Part of a small language model's weights.
Size: 25 layers, MLP 384 squared ReLU.
Architecture: RMSNorm before and after each block, rotary positions, normalized queries and keys, some layers without attention, local attention windows, value embeddings, learned residual scales, skips across layers, capped logits.
Each number is 200 + 40 x the weight over its row's rms, rounded and kept within 0 to 999. Layers, rows and columns count from 0. The size before them is the row's rms in percent of the matrix's.

# layer 2 MLP down (transposed), 384x96, rms 0.0707, rows 153-202, columns 32-63
105,183,238,212,218,217,185,191,242,195,209,162,234,232,130,223,68,128,184,134,257,213,201,231,213,190,242,236,195,223,250,226,233
115,244,168,222,189,318,212,179,217,229,187,261,208,200,175,218,193,180,225,233,134,200,206,204,222,132,230,232,197,163,200,182,180
105,218,164,262,202,243,280,225,161,232,160,228,183,197,238,142,216,214,198,231,164,202,261,205,245,248,145,217,179,78,228,194,215
102,175,210,170,159,201,182,180,223,198,183,113,233,146,252,211,163,185,215,284,243,287,254,202,218,204,237,162,188,198,217,160,197
096,208,198,184,157,262,190,246,169,186,157,219,239,190,199,236,128,239,203,221,240,118,240,188,234,252,150,185,205,166,140,90,246
117,242,119,167,239,208,239,226,108,149,148,261,241,210,161,202,195,214,175,138,166,225,104,151,215,192,220,207,96,190,199,277,213
101,232,168,250,220,144,235,166,191,180,223,260,240,143,224,179,225,200,201,167,137,196,228,125,178,113,163,133,203,269,186,226,210
097,226,231,142,227,110,153,152,199,121,237,182,205,238,137,184,187,187,205,243,218,278,236,247,166,161,245,243,128,172,163,138,159
098,152,170,235,235,195,159,228,163,222,160,206,258,141,215,170,263,187,194,179,212,166,261,212,276,213,150,181,257,121,182,168,188
089,203,251,196,287,149,171,323,244,258,149,221,186,157,234,213,167,195,139,193,217,143,184,172,290,223,176,187,140,164,266,193,216
111,217,140,191,286,181,254,198,170,210,233,205,205,161,162,213,164,228,164,236,259,203,173,245,226,236,207,259,158,190,151,235,186
101,193,146,187,227,283,254,216,220,208,218,179,186,250,257,175,174,259,197,201,181,186,187,233,190,207,166,245,120,204,200,132,251
100,174,180,212,204,165,240,240,183,222,195,172,217,229,186,157,196,265,209,165,192,241,214,158,182,256,209,246,232,154,199,188,215
091,238,211,197,223,156,193,128,208,224,132,156,248,220,151,181,225,253,148,171,169,308,190,141,217,162,239,147,125,231,163,216,144
098,153,254,205,154,217,205,232,229,205,214,246,210,140,167,190,258,226,215,218,238,192,104,124,275,183,160,178,177,251,249,206,172
104,196,107,250,209,228,226,185,190,183,226,224,239,199,102,218,255,118,179,158,161,215,191,150,213,196,252,132,125,231,210,227,242
107,224,112,233,225,246,144,205,194,232,209,150,249,252,148,177,172,191,175,213,188,208,159,209,151,184,196,241,131,255,161,225,210
090,205,219,261,155,140,215,240,192,204,214,242,208,180,209,215,121,118,260,221,172,113,217,182,263,216,152,194,160,182,203,248,174
100,204,212,253,213,209,157,172,207,153,207,217,233,213,213,217,206,159,185,237,218,147,247,218,177,212,145,150,194,248,229,249,147
099,156,189,211,171,126,174,156,197,148,221,221,172,224,252,236,176,186,225,221,158,189,233,238,274,111,172,237,139,218,217,179,166
093,166,148,173,120,221,164,262,247,218,151,191,249,205,222,168,146,176,209,225,220,189,210,274,142,221,152,212,236,207,233,245,180
105,137,130,175,190,190,251,247,162,197,261,230,250,212,169,209,164,224,197,230,246,189,136,172,131,221,155,208,181,155,310,211,232
097,147,258,198,246,218,168,115,148,211,146,99,135,196,174,191,172,200,67,243,185,198,215,208,157,121,185,213,121,197,193,208,175
099,219,232,172,147,198,124,138,189,178,88,178,216,161,178,280,202,170,217,196,192,205,200,167,261,239,248,186,167,131,154,141,149
110,248,237,236,242,218,197,212,140,226,208,197,239,250,212,230,173,178,224,209,203,180,229,265,206,142,200,232,239,291,188,242,85
089,173,172,130,175,284,185,199,173,148,187,266,150,130,133,195,216,178,226,123,184,230,155,149,157,209,250,192,219,152,190,213,247
089,134,153,131,213,187,206,162,188,199,206,189,180,177,253,161,183,200,233,106,212,237,208,267,198,197,203,168,190,192,218,185,193
094,167,131,247,152,286,247,146,221,239,280,172,225,297,124,246,219,220,196,200,204,233,136,118,179,207,140,227,166,236,164,178,168
100,189,215,267,243,200,196,155,257,208,128,134,154,238,221,184,145,252,127,161,124,238,279,230,237,204,120,246,164,199,151,181,227
104,157,155,223,247,229,221,182,164,186,215,245,236,253,120,260,194,264,184,261,175,178,127,152,171,149,113,187,163,208,279,188,205
091,189,210,185,312,235,263,159,164,180,175,202,240,208,180,328,171,202,195,203,178,202,145,198,192,195,215,285,188,205,152,224,178
107,246,181,221,237,212,190,220,181,198,214,154,255,167,214,331,232,224,195,156,252,226,208,204,221,219,191,291,221,247,253,167,195
106,193,175,201,201,233,104,287,260,148,249,219,133,250,239,123,233,227,204,126,221,173,192,230,139,227,285,144,171,209,201,203,249
088,209,119,106,193,218,214,208,174,171,224,196,199,255,182,205,161,160,176,123,216,206,169,239,255,179,259,134,156,205,90,235,209
090,212,228,218,284,182,148,232,143,229,188,177,172,239,130,182,161,179,175,212,118,154,143,113,179,161,199,163,129,178,235,192,156
123,122,199,178,156,203,210,181,218,229,147,186,208,130,301,212,214,208,154,289,276,205,196,231,230,172,138,229,249,283,241,175,218
092,165,253,223,160,251,114,139,191,256,203,167,198,103,210,147,202,258,227,206,202,162,169,178,256,151,230,174,204,263,214,243,155
100,251,202,200,257,204,218,163,101,213,160,216,235,164,194,200,235,185,144,220,147,208,187,160,231,194,167,234,81,168,184,198,198
105,148,183,199,214,223,201,256,200,227,174,223,208,147,189,212,201,252,228,173,245,159,278,227,218,229,175,262,167,198,142,175,143
101,197,201,257,140,160,144,160,267,181,185,167,222,132,133,236,227,199,134,262,146,164,186,183,190,141,183,197,214,216,164,158,123
096,262,190,233,209,204,193,184,230,189,181,137,145,207,224,183,138,201,167,211,219,186,243,240,195,167,212,265,197,230,230,165,183
105,177,234,188,171,190,171,232,221,235,291,160,274,171,134,272,154,126,245,161,183,190,227,181,257,144,190,134,137,193,194,250,136
087,205,188,230,237,234,159,251,255,168,180,179,176,234,224,258,99,166,278,217,252,223,209,220,215,218,175,163,131,199,250,179,156
102,208,192,262,186,207,204,246,189,157,209,170,232,143,193,230,125,194,178,172,209,183,186,187,245,137,178,208,202,142,176,150,328
102,272,197,254,166,214,151,231,233,243,175,169,144,311,233,253,167,230,117,186,180,181,282,168,138,146,170,171,204,143,164,208,185
099,242,188,212,227,267,137,198,216,191,185,208,175,131,156,199,198,292,204,215,229,224,180,245,191,230,190,240,171,241,210,203,101
094,250,306,220,199,178,190,222,258,195,232,200,244,189,148,200,166,171,137,240,177,217,170,240,189,213,210,285,202,194,248,222,152
101,169,152,234,235,169,199,233,142,165,259,191,205,195,207,317,144,203,198,261,134,257,208,221,262,115,209,269,205,163,225,202,230
102,198,244,197,259,211,113,202,263,158,130,204,273,175,213,234,343,181,170,171,166,138,223,202,220,224,189,174,180,198,200,198,244
096,235,254,128,195,227,243,209,197,148,211,168,199,190,182,150,192,266,214,199,196,203,223,117,259,272,161,260,154,163,184,147,255
# layer 2 MLP up, 384x96, rms 0.0708, rows 154-203, columns 32-63
123,260,215,98,145,271,168,250,195,247,220,192,163,168,266,171,212,191,156,184,213,203,166,210,175,200,257,193,255,183,267,202,235
096,193,166,212,219,116,251,202,133,184,162,178,151,199,263,129,209,270,227,221,217,218,188,227,162,192,162,225,145,195,180,159,209
100,181,196,212,237,84,156,155,206,214,134,211,198,227,189,221,208,221,255,296,177,131,215,238,172,197,245,164,242,210,170,183,186
116,229,217,228,161,215,170,248,170,173,254,152,182,193,226,200,223,257,207,237,241,161,206,205,167,242,173,155,186,231,149,171,147
120,135,152,97,196,248,272,236,219,232,205,233,207,156,175,195,232,153,184,200,238,180,234,218,231,182,191,186,142,195,162,215,155
100,183,180,212,202,129,154,221,228,242,258,233,133,210,207,189,208,241,127,174,217,211,256,223,140,170,187,166,156,179,245,287,174
101,228,245,205,121,167,139,178,241,181,248,302,197,218,175,198,204,247,221,188,185,219,205,195,258,219,275,171,185,191,193,157,186
096,206,92,161,133,224,224,178,201,163,234,150,146,147,197,174,271,198,178,213,242,162,125,199,145,240,249,253,148,229,185,215,195
088,174,227,190,212,198,191,209,229,190,221,193,197,152,200,220,158,145,236,271,235,201,236,162,229,185,181,176,269,244,159,209,212
110,223,229,127,232,162,238,160,115,229,216,126,156,152,201,184,176,216,242,234,250,147,204,234,173,127,265,194,168,167,234,190,147
103,252,140,117,120,206,242,254,239,176,239,172,117,192,226,202,197,250,235,243,212,243,207,254,196,256,218,202,170,177,185,180,203
101,119,207,250,157,231,202,256,190,185,192,206,227,195,177,177,254,237,254,160,224,189,213,236,161,106,210,167,207,175,114,196,210
103,211,236,162,156,259,121,178,194,271,115,137,178,205,258,215,237,218,161,180,167,235,208,194,231,157,198,179,172,201,130,218,190
093,177,230,192,205,181,159,211,130,235,256,243,213,154,187,194,218,194,178,204,226,281,182,233,213,133,282,181,255,223,219,167,154
099,188,169,62,175,170,142,202,213,208,186,186,127,153,242,184,180,220,180,219,205,209,223,225,193,133,141,182,200,227,130,253,208
113,205,213,213,149,209,118,244,197,203,208,131,193,306,176,135,187,240,208,203,224,217,161,239,210,119,244,224,233,264,284,195,201
095,146,179,280,192,151,175,180,244,188,197,130,167,155,258,224,250,127,179,172,169,187,200,195,220,268,292,219,163,208,220,161,226
108,156,206,182,187,198,186,157,226,108,199,196,176,219,215,187,218,144,160,237,292,195,251,234,200,163,209,162,209,271,156,278,136
093,125,145,211,184,146,262,273,182,148,183,194,206,288,166,207,149,214,223,192,153,190,227,197,218,158,225,116,190,199,256,198,280
102,214,105,157,177,170,195,168,207,213,211,240,241,272,177,213,182,190,162,174,193,161,188,221,196,236,245,224,212,192,153,246,210
112,190,201,218,200,265,150,229,192,202,257,205,228,227,203,181,278,228,191,170,295,272,125,211,229,207,241,173,163,157,224,208,193
103,188,232,150,184,258,139,229,183,276,209,158,158,183,244,184,229,301,115,262,168,214,246,198,211,151,171,212,204,193,189,195,202
099,197,213,192,117,144,83,146,178,223,104,196,189,253,216,216,225,207,225,178,191,223,206,213,151,192,208,193,266,221,150,200,200
110,154,224,236,236,221,236,157,139,236,150,190,235,232,240,216,211,179,286,230,262,167,233,228,191,215,188,130,225,221,123,208,110
084,148,205,115,166,123,171,185,225,189,218,185,159,234,216,193,196,246,211,181,220,205,175,201,226,153,238,173,263,245,185,233,157
093,253,218,281,184,153,184,197,142,213,197,165,122,275,204,204,196,186,156,228,161,216,240,225,230,203,189,137,179,223,155,226,183
099,198,178,245,144,198,224,187,142,158,237,167,115,178,172,197,210,259,171,228,247,294,204,197,282,139,218,194,212,240,254,194,119
100,203,204,220,222,229,218,189,166,237,164,211,232,163,150,210,182,206,192,143,215,264,197,193,121,188,190,214,191,241,256,181,177
097,159,238,164,188,261,199,231,150,230,241,190,203,173,244,212,246,180,191,250,248,309,184,209,247,159,246,143,244,175,250,222,135
090,227,147,185,216,145,224,167,121,192,270,153,170,157,209,252,261,172,158,245,222,208,225,187,143,272,237,135,252,162,165,227,144
104,212,183,267,164,178,193,175,146,186,167,225,252,293,243,195,265,193,240,242,212,221,237,192,278,195,174,215,251,223,171,215,236
122,203,221,196,200,221,119,240,186,179,221,122,195,262,211,238,219,273,257,194,236,239,172,240,190,227,199,246,275,235,247,221,254
085,218,235,210,171,177,180,248,180,174,196,150,162,226,182,206,170,180,177,207,241,187,156,209,197,230,258,173,156,277,229,199,247
083,138,210,203,201,233,154,226,219,222,248,188,143,236,206,183,237,312,236,243,181,157,206,200,235,223,232,176,184,230,170,217,229
121,192,193,186,181,141,174,159,201,215,226,208,202,148,302,165,211,202,209,244,197,195,209,223,259,98,177,156,248,270,217,230,168
088,178,252,179,203,166,231,274,208,229,217,160,174,224,215,232,267,181,243,225,282,256,195,262,177,163,221,196,198,241,180,229,222
096,199,115,103,229,244,187,153,174,225,202,207,142,138,196,156,187,244,158,247,267,304,188,198,229,168,177,179,158,262,225,173,226
098,179,225,115,165,215,208,170,249,303,182,184,209,172,204,105,241,240,155,224,244,166,206,223,223,267,206,212,204,151,148,171,114
110,204,179,251,213,262,89,247,187,173,232,292,157,231,224,163,151,189,128,238,168,195,227,185,213,246,206,134,253,231,236,190,212
093,242,181,172,190,170,179,235,178,198,217,166,186,201,192,178,207,194,167,230,221,215,176,194,190,156,224,233,193,231,91,174,105
104,212,207,186,248,129,233,218,191,260,184,97,182,197,215,146,214,187,144,147,227,122,140,240,201,216,267,155,207,268,300,186,185
089,200,198,275,238,211,145,287,221,169,150,168,198,174,189,245,129,207,222,182,257,175,243,178,152,267,158,194,263,219,219,249,164
103,117,165,146,226,142,237,204,163,253,249,206,223,186,266,208,220,220,163,274,212,263,176,247,261,138,208,206,173,197,262,156,150
096,230,226,201,193,180,226,193,275,235,181,254,126,233,248,233,219,243,211,187,185,187,276,205,225,169,208,192,170,170,163,185,192
100,235,165,214,199,192,186,173,190,192,233,121,235,186,224,215,255,206,238,246,152,240,190,280,142,170,210,199,181,202,217,198,126
098,221,251,216,213,228,201,207,199,159,259,248,155,166,189,145,201,267,235,166,196,253,165,210,205,273,213,219,202,261,96,206,206
106,149,205,102,197,136,185,172,122,220,243,192,196,165,225,169,207,183,242,270,187,333,222,221,196,160,206,218,151,185,218,244,189
098,191,181,230,174,216,198,266,236,176,145,256,238,209,270,200,183,214,197,200,202,211,227,232,177,154,223,205,215,228,198,182,194
088,222,156,136,132,204,247,218,230,175,194,164,151,158,172,156,182,222,266,166,211,195,265,205,240,189,210,113,221,223,185,167,257
104,170,180,141,188,223,257,181,190,161,227,180,222,150,250,221,161,249,161,215,230,262,172,191,181,159,211,90,179,205,173,178,113